config.toml
num_hidden_layers = 15
hidden_size = 256
num_attention_heads = 4
num_key_value_heads = 4
head_dim = 64
intermediate_size = 1024
vocab_size = 2048
hidden_act = "gelu"
norm = "layernorm"
norm_place = "pre"
norm_eps = 1e-06
positions = "rope"
rope_theta = 10000.0
rope_fraction = 1.0
qk_norm = true
attn_scale = 0.125
bias = "none"
tie_word_embeddings = true
parallel_block = false
init = "uniform"
init_std_qkv = 0.0303
init_std_o = 0.0303
init_std_up = 0.0303
init_std_down = 0.0
init_mimetic = 0.5
optimizer = "muon"
learning_rate = 0.0024
lr_mult_down = 3.0
beta1 = 0.95
lr_head = 0.00519
max_grad_norm = 1.0
warmup_steps = 0
schedule = "cos"
final_lr_fraction = 0.03
batch_tokens = 32768
max_seq_len = 1024
doc_mask = true
train_tokens = 190000000
max_steps = 5799
dataset = "wikipedia_en"
Each number is 128 + 24 x the weight over its row's rms, rounded and kept within 0 to 255. Layers, rows and columns count from 0. Numbers have three digits each. The size before them is the row's rms in percent of the matrix's.

# layer 8 MLP up, 1024x256, rms 0.116, rows 589-599, columns 0-127
102:075136169122127157173136150112179124110116121110112117151130143128120134120113154098140146099134128154099097093072114151128135121109102144096126156107126127091156122101119113125134148139108085165146128101082182156136120134152153123135145148138156134144083101147161160142119114153125140161125126156133120126133119100137136116120146116141093136132109088174124134120131130085105135109129
101:140115134113105074141109138130154130184109122113149146139086115093110120181140139092153115119145119192157139108124140083130114131144177089113098150156168130151153134154152172109159105117126130095108129110138119133114155119113137080077106131163139109100137106157102149161125118152144133137131114127114117068144111119135079127107148135146147126121126143110118106100112134108136119114147
097:125159124122117153133119127125119088141130132113114100106133109186130108183114140109151114123099125081116131097148112116118163061107145136136118102129110130101107126156122116095100126167124086122109072133131151124135131136128118116134126126152117159142129169108126120149171107134116112125147109143122153173151166139171114135123132143148121102152101151118149122137132107142134114121134
102:185100146124128130077147144126147117133131120134109161121179162104140156107111100138156096165107145145152144117128100145167119119150129158085147135154111153166098132144090136119108125098126186129157133148165119120082137120156147088137103139121167101129090104115100119150111116136140162135109149134171095130113148159117139144130128142136150108119141144118101113083083158163157155115086
106:121152134174129149122126114145127129160140112124150141104146110096094130129107150137122109131131102159177122111060088117098131132116178129110134135102139105146097138123094162114158139106141126145116130100163130137101134131109097133142107097151159159147093098153105161145142092111112136148132145118181140187078106163095142139148147147146083109123151111129155110102113139115133124088114
098:141105112135093153152129101127146162160099140119106137083132180109180112155138165167118145133165173153151115129106116114152136152100143125152122105118102104131151144103129124076124131122145157115106181096119133133086126107140167114129125155115112117088096149144075168154146163143106098115093122140092137155146108072151161132085123114118114100134106174103125147105132122100101167128130
098:117146105120107162138156150089124095117096109117109098097148140131130192122114106108144109118163147130174105167101098146153142135141168146140132129170130150120152150137107135102095125147132126112141160094109127118145101101139145137121116098077125115123118138104132119119147157151120127136134140151152098127105115099143116121140132129092105083065103096113135097139134119140176148098135
102:101124134114115135070146083167084139127148120137102104162102128158161153107143128128139151134091135107120093133157105124115127092131146144100156103097120133106105106117137114115146154085145108141170097130083134142085129121111104077141127124115122157100075058099140143147125161120164131111113097155129135156157127108117131120195145155129132147106160159120102093162120140135112132118131
110:081118121118113154161145113150140144156119105145105159134185103140153154125121096169133166158130146116138110086110139137113148115108105109109115133125110106113150083135150099113172129107154144122157091154123119122124122125150120148147110114146111140108114127091150128197120168162134098116164127165122114129108131124142140127134128179137107117112102121054129133134132115114127108162113
099:137104146142132166121091114140084111084137059117148126123125123117160158130158127160149153138168123113105120122136119140148116153141099144114104105138121113130137085140124147159150108155113111123129158129129160130120148105150144127119111126107118073148142117177147119121135073127120096100080116160148106107135125185116131132138156090161134109104112150167126125152124135118062112061115
105:125112097132125140110120099133101121153122131117138137173153129093125138111170121114131137129141167163145121115147140113128149123126115139101121139081130141153113114113162182093137121157123096158134084138100171109123102151173121176143131146167150123130109130169113141105161073126151120121167180125156160123106115108160166139126148128155089090119122129122154136061112116089124145152144
# layer 8 MLP down (transposed), 1024x256, rms 0.349, rows 589-599, columns 0-127
100:138163147149157151146135135112119112112123152138171120142142113136104122140135142157117114157123106110152149095128121091138127135124107146123097133126139118110171165147154164114158084099106118086078129144156110127106164109123113162148121115134102111065126120127130123147085185104126179161154103111135167130110104129148110145115129128112140127087157172129145096114127109103127114128152
100:119111148115160168156102107141118125150132148139174120107149143147105155086119141116090103100102082172151117141096099161092117105108158177109149049139131104182116090108090124169146104157117114121113101154127135140127134144131132097145137078124138089153135127149142144124109135075129152140130142096140118130151129123104135146124122134131143126127155101125115133111125123116147136116141
092:069119116129132119141169122127089122122148131189153140162127106100133088117204140111148158120146137132134121129127109095127108077129129125139136116103154144123130118099140139145138128131147110099111132104076104139131125136156158149123136146131105108108143114099129142166134124152159135153119123107129082159120176193106167102195117150114146122107113159129123099116099157125083145140109
105:153124131101163112079154085137151156146089151173141080104138162170140139112132123105126164157121107131150136123138103119113103130139103109142142142113149150141111131133098143141142125113089093140121133127135118118098105120109148133145129092127198128162116144111136118132119188122140129124104107120155120078120162106144149114133133159133141124138143177153107162092061106128131122126119
104:101144145100158105111104128115146114125139125186126124111133102060090164101142082135114140142112126153142111101124091140101134141125132120108138111125127101122112125125123150121146129125123138139133112115154117160118128120118145104179174097190159132169152129123180131165111124116156135130162132131155147135116101125113158129118089157133154135119181150172148158112165123152140104108130
100:131165109131107163105108151132140101115139096063195137133125149165113151143102141104171133115161116110159154139137107141131117117154166153165099157148146095158075138133140158120128098159087097095136126136127091166177135149165109150128104114165146115172129143087153142116091158136118140118105105174122116130132125147142086114120136126142096145105119128134154135115164152106131093079076
102:166130092133130137123133138109167153106111148162158143153118164097098144066131157124097136133120136141135099100141149122123092140111135156111125085086092134109155089133149106136168124144122133134133117147100122085115101143145120172150153155155174153132170103113111123120139132112160139120135130141113130133129105104119125142142139142164098142104167178121134120101110125136096148180166
100:099153128046127109143135114075136124147180168097150115155069145117123131117105138115131120104124144118151143135133168142101136175114143126155139198140118120070119121109166085140068140119087136132138112135143130121109102099155098102138093089123129130098133113151126078084144106170110106152179145110105129137112096085124158141129126104146110143164117129109173128126101120137139120101118
108:136147111117178167087151167151145114129130117119134143111096145129114102119105096150162144174088137104123088113111139176130140136137156167131168118137144118133120107097102153190133108109124115073083150135186084140125109122148147079104138116118104136072134118105148137085146105134105169115136120126166153115148112144102105156149164144111122129140114146165134081131150140128174085142135
097:116135132127047144156111125129081134143113141138156081108126071127123155126136126071102143152125121108135117105145145125153135120109119112086097148160099120092152139095121143150133122117122179119099088123110134146146125131137123154113171157154108161162116148148112157100139151141108106149098104129146133150140083148110158099124135143156131145146142146099143154109134155142153143118149
111:118141164127136093126135136162129079110095143135157124125117126128150136115157104102125131119115158093080193146124102144114146166128111144170134128121114102076116166126126180143107182107074114169076133118080127136109138145103137106159158176127158116112147161153142110140129091116149131146133149159162112144103131123139120124065154143100128109139113151116160139106109097122118121148135